Each number is 500 + 50 x the weight over its row's rms, rounded and kept within 0 to 999. Layers, rows and columns count from 0. Numbers have three digits each. The size before them is the row's rms in percent of the matrix's.

# layer 5 MLP up, 1024x256, rms 0.0439, rows 428-641, columns 192-255
101:500528522595490523557478492540435527478578560474536475514590526452526535618513468480485519435564436499509389444545549481528467523450532539453509564559553455579543475561511431446517430537520519
104:433494411512528520521592428429430463446499551534495471460513471546481478518520500482510421513411494448551555463482511492603468485438558504408530538516455584500489555488453502397588530535514454
101:536537556489447512464409507461465553485524464512562548482439574601534503452538514570486497623503410515412554417513540414474500438448513482471516442412485449498531534470432455471504544427457511
091:426564522461486519480456531448476461514450551462525497495523464406394521494521451555375546436558553577441450496409547451471414439449477512506479571477583446468515501433458504479487522487514477
096:450585480478440482492495447510504547547497452539549475451457559536501386511511467506476574467456480568573492428535540607500576450442580535533481505533602583570476525429542575458501534506525508
100:449541537589481498434541462466479492507485542531500484446568473492458502507521545520480580567506475502567484551522525428409528574439521506473534564478514521481471486461404550479571460551586484
102:511466553513520575443538524578486517459359521506417421431466512504551476561553456462550488485484392493419472646474524397522556520490537488538544532493557469624472608471511473485453469529426502
102:565492496595483411474314553490513601515467473469521477494484465538488478551433503536427570479508446527498444382540533606504460380467513520463543520501460526445503440474550399424468549436532490
099:527478389535556536475595557382426427445414463441501472500503510547636477516459564552575529548471521526469404537479519407501427388487443496428517491500505454427509526532561516503521526492491458
080:484558481533433479508464474564472545505392552509552502623532497572566492474526462488546483564421423471571490461575437554425523476449521486518496504551552498531477523484486540514643428431528395
100:534540519517462420542494523493373522468457557493549472502426538459394502534547501473454383506432485447460480352464477618439490558428536523387517551450508523527533522535450486580489531565528438
093:574496540515523580462556435538543554397474469498553479524479517553415401527508509388430499455460489502493524422514487505502411522640448521525444544493506527505479555548455431472505547574515442
099:534528487540406475482476536464548462482507470570432500437580447521531551489458470543509545466470473523531575480569474533488587513496491537464524462498596578509443574485491496552580475523446506
103:404527579512508546568527585507467536492527532461469471443528458496471494546475554429559542445518521558505456525450484583420422488492418499463505513531506531585540516418531476503504512518586533
104:562556577515389556537532473512508561398528476595481516511579497500446477505506499422529437499488449498490494493519503432390489549437424542449507450489496522418547553480525510515504518500532500
098:547507428531473495471534586550454525511466455479494391421614525561541480474556470559508539539509497496515539513424547474493551575489484542501596510518550535472562512445562572459533563464512546
101:465442472498565478523425593535548486428485483472526461555537519453559508458473416529573437507518500526460467481531497472519447496521473492521475497353462379620577452498459447497579533471521391
096:558572443550461505533552498500563535552481454453601508533448420518480544516524400424546528522464502498516441512430516533568453479446504534544535516474452454482542530515455487495563470494472418
102:491536583493472425515474461445495523530456606478527529582530526521475440522589510623465465589474510525505510513484534438497569482517536512410572525483520491497534556417482483452508529544427560
101:488497536491501504507439593396515465487511501464542548476546417591516525562566451524553471486488487603505493560485546446449508422507470539507479607544553478557544498500470554532455449476471474
097:519549527481527526520500367523500554515515522503500480581492531548463431545559474484451513446395546538528468549448572525440488504466451646546453533491479562566471409462521464502508477485540461
106:603482493517511529605527608586521522479411524483594354479615522495558482476542487509569516517493518490452531507486461520440435511550483538461479478470609467532477446433582536454458516620519483
088:550587510489469538515568478452516526506464639538446482552560531491467437520494565496452515572457492445469473458526483490464567462609477507541568397410518501592613522393479441479554443490497535
094:541517490563501423491463451447600503541414503492484530659601469516553367441489501432509421515531472467419476488520602503577483508511561526514422522505461563456541503437477459430464667578515525
097:444451581484527536495567544465382386421502440493415456480555521547484542527518478560518513463396518466482431530536492465502537456563604523523421536509584464485480533375463396509488583555515524
102:539423455479608449437503496522425490418492528580552485544487570561532431475470508529488567438377445537443508492526560496433497514511441493550490521478455448483505515437463447445467643485468448
098:597472507479560469487512483522426472415530595499462478591441482511453510498542501504475479539442452458504503547500481534613560449504498512447570494481440530532539519442532523417518405540551481
103:493577585440515508540518437522474487484524505570477446571474409507545500453458498527632506558462516518469545527431576510521524468448502511411517471481467483463505475505507446369546494464553405
101:487598545512504460510546521514484390533540489493478531507541458541548400472509516475607479568484525495450476430467586423533605378522673532423552457501460423478539466518439515428521588505457507
099:551500615514471485541537523472435592506377493581525539453518513525475454551485473514488484462529463514452510573565525406411500534565443498487515370408438439492600486496459454442493572441482503
107:530546535499499576560461470527451447453452489531527514499547514509537479435521504535461524529529533557500499628580571466523440562539523535482522500526582540498483540431567490457453533467472449
105:536548516493528485537554431463581463477531439590442508548583456519467553518503518479485509552563458490424505491452502590449393502512520609443481539455554532435526555482452495410492549466505512
099:465464543491592487525421535585486546483469499442567521468510533489531407497548482476451536589398529494425451534486520424499483499456516482435534526414543475496464478425504524518537597528445524
099:497485474529494531459555456544373549490524453466513525581419527485543483477474346574558463565464510481452576473604499550552441427448546476462505482544492511449564572478492418408490513435603505
105:479480570491475517477494568481522619452465486544523448438427511586480466489474454542490567554529491428437559438556551553473472538485538510484616461551564506484494533523539423399553506404512483
083:534534507570446566529436505542584404528501463457570491482537472530479551569501466525564496456519479491524444401450563531593433571563457530543481570482495504495518461492456563470570500594563515
099:528566565528478398544485491474451489457472510536450463491499492543434582463466521471548538435493447474421529625510509441507513576495490540401558482421428477542583514449420496478537608520415523
097:512485561440578543528479428522542457523507537545453357597401536552432506501498399528496474516469469520484455479441511581449414503505558503524588440488551425481470504495471457490576475453480523
102:456580534448519533626513563479444477493496561515542527553488517588574468501514520551575453584538501529479542495421508603456573397444490521517555502446589484528512443465456458479407486436378463
092:456487446489544468524487502524458507466506532442660487545442517461484415596570441438431521502514451455485424553465545494385465443510530463529510460444494523518506521586528470472495532517593444
104:456573527569508521502428620460425441432546437526522404501529463486520496440563529388570529481464424431424488429539502610523482429405504531509541484487462565536463547462549483568519460552564410
107:492543496512503484622504419540594505510493435571490414568532394547482478548568547494424423519472487535540542496500528525521438494484468502462593523504526474443492497519458499409585481573479477
101:517506423530405434370532495484496505476457593514524494466504491517411524505519437501524500555516471535440422471405589618555530568438466477477548522456546446490459593471461520539462482482432455
096:435576562599434528476532489585535481452495406505585489463471466499445421399487484491485434437551540510496492401572570443528499511565533507426502598538554493545521449505562497477440506568545464
097:519545453540469520551495562483486500505517556473528494530472476525495524484467454548499513544560490439453467496587503566476412493473493455546636511488518512468506503469506406429498530421400552
101:478480504530477398445462561463496489402522504530520470517485481502520596542465524503490514481474452547456526433552528440460504437566578544496534562460561466517433534469563501493455456513472431
105:645485582472460438493481531558552554507524407482589541637586408542506590405626460455568537519584486446444462448532519545530478477492423465469443618397552523477547604504490577442470529484499475
098:463613528491492440503558559495427470448529497640555424523493536559502525498504493425452541529445426570461448545466556489511412502490520500518456549523581486565501477449427446481575574532553374
084:477433458503481460537489490491536441428506431476581560540499470532552525490508517566476487434488506614465492497499567526539513470393427502488464500543511519469474468497581438416576538480470431
106:456484490556425507460521518500469501445487490498632456593564357515454497448447448514568527578552521473502441463461541422600490483436570527553558537493587470487564508429563492414441497460449538
094:513508587463428621550443537475495476500462488581612518573482503437463362417495411572547581473412511512488504543485548525452507502504444536415477555436501472463508449514493404424404550536496472
099:471558469516465466539586448467520542511383625516510479506576465487635526492508438472530430477435477447492540476534613446580508522430448593453578387397496420520594532510548478557454575437561442
103:584421479487484521457574517453499540503523436627456426610548531530547557571498484408467545497461465540576498465475504519426512455520456547514485517466593506525388408462483503533524531465491494
099:525627609511514518395598585464548505472488549538425441497497514572459456529458483468583520464418488441472425554537520526484567406474510601534484532409509514535436379493511545509469529475490500
097:474447484510440507479538576515457420531500460572521467563563498556501469503504523588478638525541482464573481527557553590480500396436550491485490433483593584549504541432375441516512463573439492
101:395456499439463433572467540531571463475531558465460516506564449435463565576524474559511490462432464493493504477518555446531528411572514490504490501441517483460554534446430526467574481508500442
097:491463430520519499480541517567459589498460451423495408566589465463534536434488495478497478527476495518480540570516483527492550476473545578502474540414584516489541571500571477402521474534493498
105:461552453458556483499579461570538496432428529558580423431526488506390487481569452426534416555462482517486533518449431516534460508482464543494554478539589495376421546480523529516524520630480539
102:565369482597362405483557445552535525488490539459525494531532533478523437639545501520424536538493409472557456525438530497478574450483445545465504570522475538574567501495462420508469481606481564
102:542514518543494456447463498456412574459450518559497527535417480575475514516484510473451539481460425469486587604547543566518557454515509485446562542506535502501481594443448439510533505435483437
095:550434538566542560456481548556535463503444469431509516528598510564528444426448503506513543514472469479566530520417516557540494459570441492514466460462553552531471576502464418477576539496474469
104:539571566550526524470439529470554461526473507529484566587488558548503383469526479528477455482416478429587494481492522536438594478496481595532535531439545584517522567464529480455448496509447452
091:501523628519483470528437464545540393439452485478535407480588492536540415540544490424499535535519539497477442442433564494464491522458397621485422410513495478528538446438527428435554487482533443
094:442471559582481456589433521510471515559582495527455498504503418550499538476479524560545493437503581560471461485566596508456507527513491560453468511417492455522512482510483429493547456494573476
093:449477400523356453534500449437460505521391504556462466523534458480476517490461437529480504433478542486505462496546484503516469517417555493542463616537484459442513507455400539464490483468556467
101:486533581471528441463536479490473485485527450558524479562575509500498446540555493527541558480555550481538488466516516495449424530529483552588481565396530490501560480432549475469484504437446485
101:530451501532424452574507516530493446494553514451512457509504537510546492424448492514528392466494541575512434559458444492572460478521556536450588579501527521541514554595461455457557474539459527
097:503486491470498437476513449495493505461503580520538405440521516504512462486575491530505493522490498592548490462479507496568504505753458583522495523502577476569613535530470512486502479496499450
097:452451395505464504488563409562492510443523502532520491483498482557510380517478504489507511596465570440558544498383519499473509566531484583463453475544471397510493516525472471353513583487499526
107:477508454498436463458437512407416411479379482503613481588584574464521512479540458483575455544570483458450458400476511479568507388470516463479497471536539546426501557435544429465492524558507429
107:523551473572540473473492440635484533447515513422505464541598542480475522523541452448444517466498394532437517491525528554424423485533516515504498564503515553449490587520455470427538536507376479
098:562437490522486516588425514539499572466530512526535463585516392467575397412465453525530507584569458444498524501490479559500471430503535544436552403513610477452520561522406552480471475514499487
103:396487522513480565520511590464436413463480493590438442545459473519508483496547529497575485500430446497455494532539514513491603350517535523460484521472501527436481486505476482428529503543540422
099:498412434522536484484579503517467523457458511465537313482544485521525543519486518471412590548555465467493409699442582543496596478535588461465468439547503498429520572504486457486439518538487475
102:489444489544507488489548489528520489483514482540510368531471524562514525499427442409442540529432477518474511466523534482493568495481425528412526528415450566607525510486480581412481592569431491
097:424477527483571461457496507463461484506478513448526541505496466541504509432612497566483519567519472553415477454494525509502485465473556564519453592382485486480540455537520530441530496539529483
099:543443619466548429446459626545462452448530488407479487540511510521512555576549511534511479465536502402514452519432565455549564465462484512475520475463442475616576565530465490471471516483503501
100:579507441500478456511464456496539495477505537481628495486474452491441445499476457596392527490504455578469471481471536486495506520526461530558448459481514500453574445393518535478462447465516503
112:428568433459472560480507465507503525421507510581566446536629418526526468448691426422523449553507471444481514514481530577561482496460553498476558515485554463435534529530547468487453464415520422
102:482501427567508525536537494436405497453494623492498473546552579504481441495471486537429443588538410591519593512376490533401445426487553495492596443430650539500553480432466469487539552496564408
095:501536588552482460468499511559485507505458427518464494499602543530582391542516529435591502608444469508534465521507494559428537506473452508448449419466441493508510513449511534463668635620518487
105:542521543469482510595397530592529560492524592557552554482520524614550448453548417562439439554534518531457421507521536455551526419538465531530513479433483444426553513424600385430547501533556498
104:411456503495532505521487574521448507478406393451562461475599427440593364548454504505567511502464495493555452569412520478477563509503554537444463604419511407507472472486424494496529558506516490
084:547483588519421492636514549535509495426460452551557505578438467505425414481525524387459440531498486482384485615558532600516486477555483598456464517547502548490577589487490531466543514541457453
108:460537465549540479455472432599495579453441590505582523517510573555473471413593479483554541461551392474522435454495457554572499487532601518478526542393496502517584550447543468484505569562417552
096:499544546544492565535546522581486590485511500609509490513572489563479502528493492463429526509474553545426425581524642575504463545487504570550435456473472426465554523552482472439409541528588441
099:545474521459431432528546395517522445490415445440456540516488501563546437540570563499500539555452532454519452469489538509486426466460453557535455553454540456561456627575436561488588557536466555
102:541517540599427456437510436477467449447488590589462477442509471448511476556617502485491443526527368442457514457509490518439497442513413544439522448484583574562551474449490459514524457482512525
096:478573542575440520562464435462515513362470535563513513430534459488463571563524475510534498481451499573339402475481565463499540516509437519500506514454445498520531526456560484485526476464510492
101:591538429573455507454483556581449508468470545434498513516533370486547548519446473473475522492536512498435556492562608514507543551559481554445492548496481479379552538495480459437470494444520495
103:585495475536493465397522384505542583536549414504505432439638402509500454555540525408542535510459477517483477422589539438586553495520451468447563546538524522544481531492396543475495404495540519
102:516511476546442450399468458556449550427490473458452490529478486552514553529504495489484550468524454414531483544543530531503485488582526515477439476458460420567560536522511434448520536579524460
101:399450504528542579560535609497418542370543475499416571430558495429520405524548552503460562562532442473472465531481519438418564431540566505458482519468548471516515531379381493452531458490489518
107:567630434548485420528552533476422556513516514590486456546575422603486426451558518456400521538496459430503477554509578529473503480465513516529496558488463481540550574399390414481498611493455516
107:442579533588530533463593503406503490456531534533483422460514514490612452622487437377409553558509560524432451492493608559568532490503492518453522498537497559531551472520495544513572478521551497
099:566473542474507444490498558496492534496548518506534490520542390589524417471582506567508523610487457617511510515547507471454481472485467528467522514498487411520556516467456519463502483445589472
103:531461436519559442498557525480447452427450535452546543572616414547454399525615445426450499456520530467520516535537558530421540477474550501487436520459521502462466520445488481485536427515501419
103:549497419541496530504538559442426491469561555550531420529485568570509459495669433575410531574561536619543489495522580445534489475552476588437403460526473508447484560525474474532570560566491427
104:532546569505477437439476447530546504504517554529560490495468515507466484529481381502584493556468441473428483438598525516461458515461465617569466473386460505532540468316534527508507500483488546
102:538548529485521449481478487455520568419488503603590490506541556435511489477453497408502480545441400464530451498475507589461414453604491553459488515457527491422601374533553498454422498499512430
099:491543550507524422537488495481468629496445480446522479464500526591425429590453523456578534504482547416427457569482510518563513505450456461478524416388488467482488540496493487505414477526480463
100:462519587530474498533465596478380542539437507613521487454522437521503492435539484429513526659517527470527409537529554452534576476450600555422537554512496422520520553458425488475546531514505483
105:490559525532452391534525460399490505501531510527437464592485368492536472480553512527594436520515381378465554401466539618404499421572535568464558475505500588508442469482500503411489540474482508
097:468489444490561448561493454529534454441385483445599462439466486515431510529556483488452518586496516472527544560444541590506520522533577488508499602474484587520503518477423518349581490582477532
102:427432513521465533437573620493446442477469488467562494561491449546506561575469517575392503460560549611525518556463488500532537455463601514482514492548547525507462485422517388409471472525521504
093:543473459521466417421505500606472482493569604505479418605571527481468471490513501431489591499414414459484555451494432515435533503434600558580524453491553490493586539554520579428564504421518514
098:447486447495520535420528397593494397518530483489492511538565502471495451517492483434536509570513567447538473547463497553483403507456475532447561485532493561486496483487512517513570489497500394
104:454502514517413422387464495506446515480408485524474480594558549559448400520500446553419531467526577473430521531433566626485519433496527506526577390469564479545439477478424510469487507583490481
102:530438461499433491576442510438527521479550580585487485524527485490401466569488473404485578482422446530510562510464490470473476534578509471487579491477564597523540535482465532447605455604506529
103:552414504588412511520532644466521537469442568492642505556547477519389596515479452474481545603469531476484503450425554464543544517438453502428497416402468475410466517514452495481441462571436468
102:525565569454495471486498516453420498449474525492530512517546528526523385422574470546480498525420534496521485514562507518539517453493532546482581497419539419582503569373461516511504552525466505
107:527447484485491519483429500518455487477493547540492445501541575470524521464497469430536441459475504559545449481394460456485514523481510555524580520371524482510535456476473544506359462493538552
104:520500432573438542582483598513479436469508483471548381449466620510406403456491521433517574576462489456491585463468581500410427479443490570513420495506450631510467470460567466471547536453518468
100:477473511515494514568514600449473449439409528479600476519454462507448460552473496522490532626480485488493505435417517609492496489408560448463533493489606560511502523417487411456479547517507515
097:433479460440386476527542510613517613524467464585529474559580598493545560643464472490490489426576485540495463437427571483515482546515480540485578525493477408484499485503424460504566465516471490
100:431503464496491490457512506561447531502544505448574509576631501515536402508568393438519574498485511529492527543551528491495498534615468501574503582475454448566568507503482434511477547556505486
103:450610465521458488481551494485526472521451448506484402483545516475538505439593481462451514613485450413495479439501493461587534554462616523525508496498573511624556477484539464486459492515545484
099:606562482523477429609457539472489526422468447472666480527603408460539561464517485451426469542577460454487477501529489391494442515523535586461416508378429443464515494473488429497538449500509460
100:523491477495453515409532386504442582542532468500510479468513453576506509458567480503454502430531431537441588422510462492455550436483539452475534440580505491515554501520452453544545472491463467
097:513509510476536525502425511631502558508415464543494462481483466497482539469554511507452563490567559542492478566494480517514567431486387553470434603448465558471505420469477471493462557487408476
099:491485458557466513477443539495462559457572469496591446438558468499458515524443347458423590547475423572451510486465525446400573435479624573502570563530452469634464415399441475483543459533629553
094:479442374510479491553482585523343449454471481532485392503515388514519588543644413451468469547489470477423399471478468517497557457447448505474494585508508492561576501422515466499449544463485541
100:571503465485485448479505556469491443519534482537610537573582506517520477548460482470436498550500476475466504427438526517556538548457496547451520418524565558522531588623496496431501486545511454
095:564556561487432579444511494514574563402527543448583481487474542546540463629411518496520569463513465475410548463482540534502510534550512485429433516535497536538504553459488528525517493551438512
090:457467483527393501496485468496492523501493455506543487509625452665467470448494495507510446554447459563433438486623577548581530499514475512545515498512455524496459556566407495470446457564492466
101:512440476562507473552476532475474585454511491516539456543516546471542454428484431518478520623453436605453454487570551516455496447516485556459530582495552503546612510402486406421490548474454549
094:438485478529382548511448426517496517545564550495512453462511521569524388510578437482560496460479447476521476441422566559504560510462407518488519530547587503546495516513469529496595568543588462
095:503465490475421438524445523440388601410439464516527531443573563535524464505486485517539555508519397448388511499554488504455507410577593487483562450506421441538587506441488426504499446517497429
101:455470564575521471556563570504628482533542448516503497416674532510556516511541464429516501428465481562520524515520532480461485508490596577548556440472547470531532462465439551525568491539459528
107:391454482620482415510477559506394485457393473488477427602482523548478439509530493549486570443457528556434384523488506483514465491509490570416556481528533427495558480460436456475533486510541504
099:577498525530466496555528540518448568525452586524502423594486550440454532529535445432527528436521483398477447487539503519428339529459490517548555533454501532424473482391469446514496523544528547
096:513448453537485543499435524475454478501520477503467480414439499532545403457515530424524522465499504487439539522576527589397580510518578511515568585393513454467524600523524531527480471444460509
102:510510512500554557458527397628487481478584399465451514484532460529584452478451433487511508450415548517462449443396498503452508371510564563418548456582506479450546506525470548433526481490531425
098:552497487532482507531459548483460498489419495575439554540485422587408441504542492497561485525490421490448412473467467547512515515452499528453541510514521538563581573533475459404534458502477461
102:505406438587482452468580607539436463469445420579489465478575454548505486441598461534495471427406372457467467480537516570511496543488485555469471465487585492492527509504506579555588511575500465
101:452527548548390446467466489454508490482442546509549488476490457513508550416442426541578594547428442487445425539486503453521515571450583575481450480485474433468622579571526511389568493546489526
104:561542528601452506447407525434402538516482555468489553494461416479483522477501472512503468559479393514547471488521501505502578469495481521388524571511427487521501447516465474409488522530504429
101:540490515488551483574484529448539612520537490485603410603533506461416504437453495527451578573436455523455507471514550552630363472405423570504577543420525524580462541511427539511508559438508432
105:575438496580462424394519596503368567473517491433531415523499418529502508434544556487460568457478543471465426565525530534581506471491511509381491524541518469502529467498511503396439470482522508
097:566541479469534514519507442546518506495494462536558485615579546611527457410437442385524565536457464519561502478457545558535372492525514579495589542558579520504479552466621515439492505436499566
100:475543546482481471467498518483520461494457530585458512502576532393466455527480409510439455629473517479498491548450569541490483557436560503543414530441539603500470482534444509448536467638495536
093:512516451454438451526519586409451482520406555551446521546519496576569476431471522538448535471395553568420536470461504491428578479542426506456510505556543494512519536509462482501441539437458467
103:566464514568540566520472471451480537513440515580436403449552438531405536565481534466547513621446453458492454558495542531494451448471603553512557595559500609537558500486446395493552419509464533
094:471533560513532518523595554522485459466482473550503430506469427542495506539541432494520454470498522491401537618422562483478493456533470497457443572497511581487497432479456473450533562480571487
103:471513407535407430454495528552463558481510496553579491519644469507481523440541488411593558485461408491485412484415565463484575534461527536473554472419562513539457450504470556436502501489449449
100:552612506602532452499498510451439454443577514520558506491595495516410478443535537480471545538475508527473494541495524549440552522589541556492632517474456388520613551514489520375514572505541378
100:449584545456563473520426443510486569482570490585505532432504506494568434488564479514465518510441479559454425493491572409501543454534445611521449586482562465522559502485484530488522509514545496
100:548496485485461491513472446421500477440470547535523434506536547451551414484477536592490549528455436508520603546484507505570358482547523514467484523507452480571441515433569539418473584500454449
100:398450548566423432396470554438479504460590409574496482467532511567530505491471520458464619445546429584537565605440475591475495514501515558518513489489518498665514511433471519553475390539404557
105:467498498489478504485476498491443528435482490495446484588513512520519566477550442483450520466475547469445578414432506565466461426510504496469540603471535513488465537414415519519586610479476569
100:529433575519483446498467541514438477447458438592478536574516491495393502447574507522592579524408478477464506444512438473519532453470563526477511541391470541556545578547516393493515465468466483
095:481554480545523502562463475476578588446456561552510537426477416469467528533594481534553569450495439573485398412551507567531510486520533527501396491507554448531480513486436455538491471574438512
099:491539495508510392484487467527446508520516455481440557487458472506470489609461546482659495432419513484456423588388496514466504501503505525415532513477463501432578447498496502457514567504437499
102:556467507484606413568528574479544495517548551557443488472481486484466468501475461474562444508439480497455585563572525442458510543505451518473541478460439389488522469518564512470494585503587443
101:492542544495456497459473506507469532472485543465555467455507472522500480466513483522520462548521391490485468536458490519503419507493484481450588482471546414516493459470522583510503557452514478
100:543561499459449521505456388519505509540459528551576428505534457453527411529475441425445462480567523435389518549425544492449460539474514543503499519530461533421551462447537516442475513501561497
102:544438505505458496526501559480439473464539502497545427520530479533567537393444447453478543478522519472523551522499524515464532403559424479515454416483521527505432478441463480411453560415464494
101:521433431617411551514515548575480448381496418498569426516456440522471524466495542514527475446566410529462393448463480435557489499596523492385546441534499550496556389464592366468505524513509473
096:528522524530369384474459468533500504503544569542528528543521528524509453548488528513470474488565460501460468406488534428531524462528396584520442472420600489523557506559518480478506575486575494
097:451538440500477486476551558532440505477520528563506491553494473496384443483451504443488488549456500476500550528531532468525542487584548538392557564429480385457458487465535457445529497421491435
105:531547537575471511537462494477560471403551349490553487549546548577489510443567387444459602618498374513450445444551465586495512507489513529489493417482491515443485538515565531556482550565486518
091:553436507519516388514502499499578521522535432533507511465571575598440493553481480546465489491491414539474535521436563556562358496472476641585532440435519465526548537520593578497464542431542473
107:421484478566521491487518491508472551484458465549535478456508448612436542495533495450536634502490511528526439509578520475508493439466548572484470510368501570433611555479455553471463557516499569
089:519525440465451481554448468450527583436551500494559479512603534464440540522565493500514605462486401486493430434421531554593543503552367516504497589450425480554500520567497586408421462490514441
102:554499574501528548431581550549434546499572578555550422428574500539540422499515465511454462552482491543518456611447521437450533518475451497435481494477550488453523508374500532464452480454583444
095:639447596516552532481486429414466542514482499493511473589486502522417530419577459473548519497535388522474504450435572551475552537470473557450495493428459641467534492533539560437517501494505532
101:602475527468451449516449419470491528470445431593483524518488469530483541523540466546547540506543478541499479423492506508435575479578549546532478557524553482515530489397438420494592501413479461
088:542467482545419421458564558558453527457428447491527445509489404438572523490568527405540581439477526479497513497515509625507467461536480550418635479534502515536435485546419464487576442507422536
098:475484428512514524502444541424508526439524571527452449463505491509516426526540428456549514534545481490498494544540565587556458406568522496509507472540450430618491553514588469499471565545568496
098:485419482526476459594453509507497543520460610518494493574491447490545472471526494469553434451448502488571548566572578411415613426588469551521521505482571486416456566526487495405497512558486514
100:440470436534435494516499516431458545486451483504480426478464413566486484537594498454593494473447522454528558492483550585548555457490428502503515489547460408608577496456448508486448555452504445
100:472536456495496503467557467483457561404528640518502502562497442518566503513406453440469458470448513465546562503487521472458519536588507525486553425511462420528632492440515427442497544527542476
097:490449533472524493608503482605517504513591478512505529502503574494585488540428466492495438519513421554468467523401473519514439428494480541429449465494524492522469479476574516483542541562465480
098:532557529455519495512576491495550420477520464576477453550474453591547425439493487443476515442461467543440535507519542524501562399443510649522419489541562555417537509371566476494605458473402571
104:527516470496528358475434465548539510512566428523469455501498467524453483418488515464477519540397471533546463488434493488506536483492451531531666525440534466514548483405491467473559526573510549
099:515433489570486502478491551479452499557331548488532462510504450465504412426445426487473430513440413435439527471470471568562553450469478517525567439369420551455513487403416466472445616451486550
104:488475517613443499420587523513448492456468550542504416542462421483513419576512491473603470442558480557466557485423519488501468523468529519577586527473537535498443614496564548496502504506489574
100:463518508529483419460448509585402414539509487472558528481430508434516572511560476531463515454526494601528386495550511436493470452537517540481554571534504468589525492496444474525511495585581461
095:574447450517458562411399547506499552445448463578467520469662465498516608561497545437575608500435463551546461480471470470473470418527535495452447473601509554517514471533541507401502459512457425
085:548537392579417488494360489474402478549485506531565483658534452538447487418541469524582465435552499478489446549526530582495499529482500554502620537465455451462540500494466513415509522476441402
098:457485484480544492454479557402497457512421430461528428530445497535531524443525498478419557561546490432422544534476498414564608420513512494486630443486527392469434496506518537481478556558516456
099:504513390453474454498550401504468514528516491466479496597477544546402477482492493392522396537483510542498559544535546560525470496484586549476553546475511579531554575475385482486587574450488531
098:431578514609438530580480534471451529481509478557444389534487488500440517497498502411564491498488428601439509515612511438366477484523485509590573507510497582498521521492564510452565467470498491
106:519436507535513494496581560514478570531460406505518420422454540460490522582573533512458536549453529474502455513432514597456506459573530551467454495489602537449590533520457445486526569589354552
101:564541491434483508507513550419540567433457467537530484549430564460597471493460444537489452498523538549444449562481487532475543446450529570466422567535539529472530525425434491450500553472505511
096:460411519509464539503412533548473537505551385533579416485526432619538531426443496566431470513488562637462494449480500540510473538431541562468576569502430485459507540503420511542522466550537509
100:474576504505442492402525483513487500528458490483586480515490483574558504514526460545463413437520340564460460459547498479509399486489479501517613478474541481510564520449532565431526485397512435
102:499413451587397517493489537452544520483508493559524352469606585493519501523489488428441579553400513484507486535448504523567572432566534562459519516542601563494509575532422480494499527584529496
102:512514463555506475501425509477589641540518460554575482591506484502421487476424471473434477519496483528466511512468542592458457475467477499513549467480583441505533572550388529459546442536553466
100:502416561481521513552464534584448524462434433484471415495544510543560424505479504450486485564453498433503570481454553486426520470583518522457411646515543514508483479424411497390620453464459511
108:532538481509582575519492573452464518484493520521525473530510456541491486528512474469528489545495365524458469571413538505594530470505456504491486532472561443446559408438454496515537615531401451
101:482530432508607523403557537580434533471530504544519437589525446598553512509469437469517465470489472474549506465490576588459539516416532495519575587538502552447520517441617489522523557454496390
102:501507478534510555442527643583460534407506462521542483507557482514593565479498523505444651523553485427497565489522507513516482491427470554515431508506539506473549583473592455541493504505521463
103:412471471498503455488523520455447536499396463474476410562523470516499531517445497436490512536365495461569471511525529517595538501541457613515460522423479444613585547454486545391521561477513443
096:511564591565552517456579552435432467386480490579519458512541535552504413446605410395505514546468514491516546433524604475435451489510583535475468498515452462534507491471451553560490515520519455
101:518598539467401454510484450504529563441561504524494536526549556508547366467552444503500480570477482408528517487473552490437558507494459587505538508467514477519499557463471455460536463489523511
098:506582394455470519421438512527447545468515507641536507485567509516533513421503444445564477522521468476582455458484488490550448514539537520403491539515526512479516527453547541512553489474464447
107:505470508523601498450531501570440554408608537503578455485503516506596461441539430503483451568413564423491604506497537506497511472499451536562499488387435332523404528518516534435496491517472513
103:581462569451494457562464547485450454451527490547529498493581435598539547455486357506481525596479503566515394543493487461506478465453388575444463528332520513552599529426435497534525490500531515
104:533537509542514432441461491483460444439478485453460433507427419547482438506463453494550575407500469511435474518511520513490471514545471522467489498440535463514539518519441488422519451517541470
099:521511522593434394463564511541432544493461370472498443391572513642538573496495510468537507484532467465516471531476470458398418446529526596489516384457613574502485519487477467470495448565471472
105:477471509501540487452543463521378466451421449419604447521561488508478467393538441486417506473504386493386541591476586434471453603514474520485555501526463457482458558407578511486459582470467416
096:481573480461473486480500544516478416497515392544501434545590473493618483457492519480608445481470485506384460546457522582545437534485506590542616459477570538525550603550494548466512506536520440
103:572563546529519354468482528494549468532456467528477492533581438566466468552499479503500472553533459516451432457429518526458433469489548471549402471517486574452503515455535431485438454454423485
095:425362523542510546411449510510434567516462501511492355435489525537437501523478497491474509546442533449570573518453530569481514524455505540519512462496498494589439529544404563509566508520483494
103:478447537533510510473493488468473540494531489552436478544467468491557456536465486491503600488515447530555506471505519455488452531434444476457546440546578475484589571422422431544542538448538515
105:464543434575526394472467481464497492479510595568473480529556485507497531570545504550566493521470539550464390453547516537508422339558501566486607563430527518462497509539513473525493497532477401
099:471492540524466562510516494562401443475477467528444480533589557499491443481494521473540546503484490438468521530461535450512540472550515518501598504486480433556533533341501479546604498548539530
104:523573469486500467491537463520554421516534541583517517532533487568504434434508472470495449461424469481519516444426528535422501507469552590554490479563488449491528484544522536528525469478490531
095:500530538437470437481433487456437462467458474462542486541503421484576450392556496548484615510369549405484521480566494540503522444529673506466516527586512502512562521438437449437543491518547522
099:441468446492484503518466537461398507506526591623535484440557561492670448520536545536468581489579474472472371518536490441517420406520579509385516508502550464453586470466432506528453488518429491
109:417519589460546479487548519458560507500444466584519484470527485568520512556443397430482491450410486492517532532392533508507389500559478493532424432469578525458458497411518511353440517584518379
101:433593578453450537474475491520576461475456556506443507509470511509549358480559492526560518482529432449515506489539507597613428555446483589459434436488586584530468547533494598476515586503587407
106:483446537547449484499457515516480520428430460526508509516484516550537601436524449519447449487517430490437528498615532562471513409489491528405540417449440548518523563510505496440506483493491472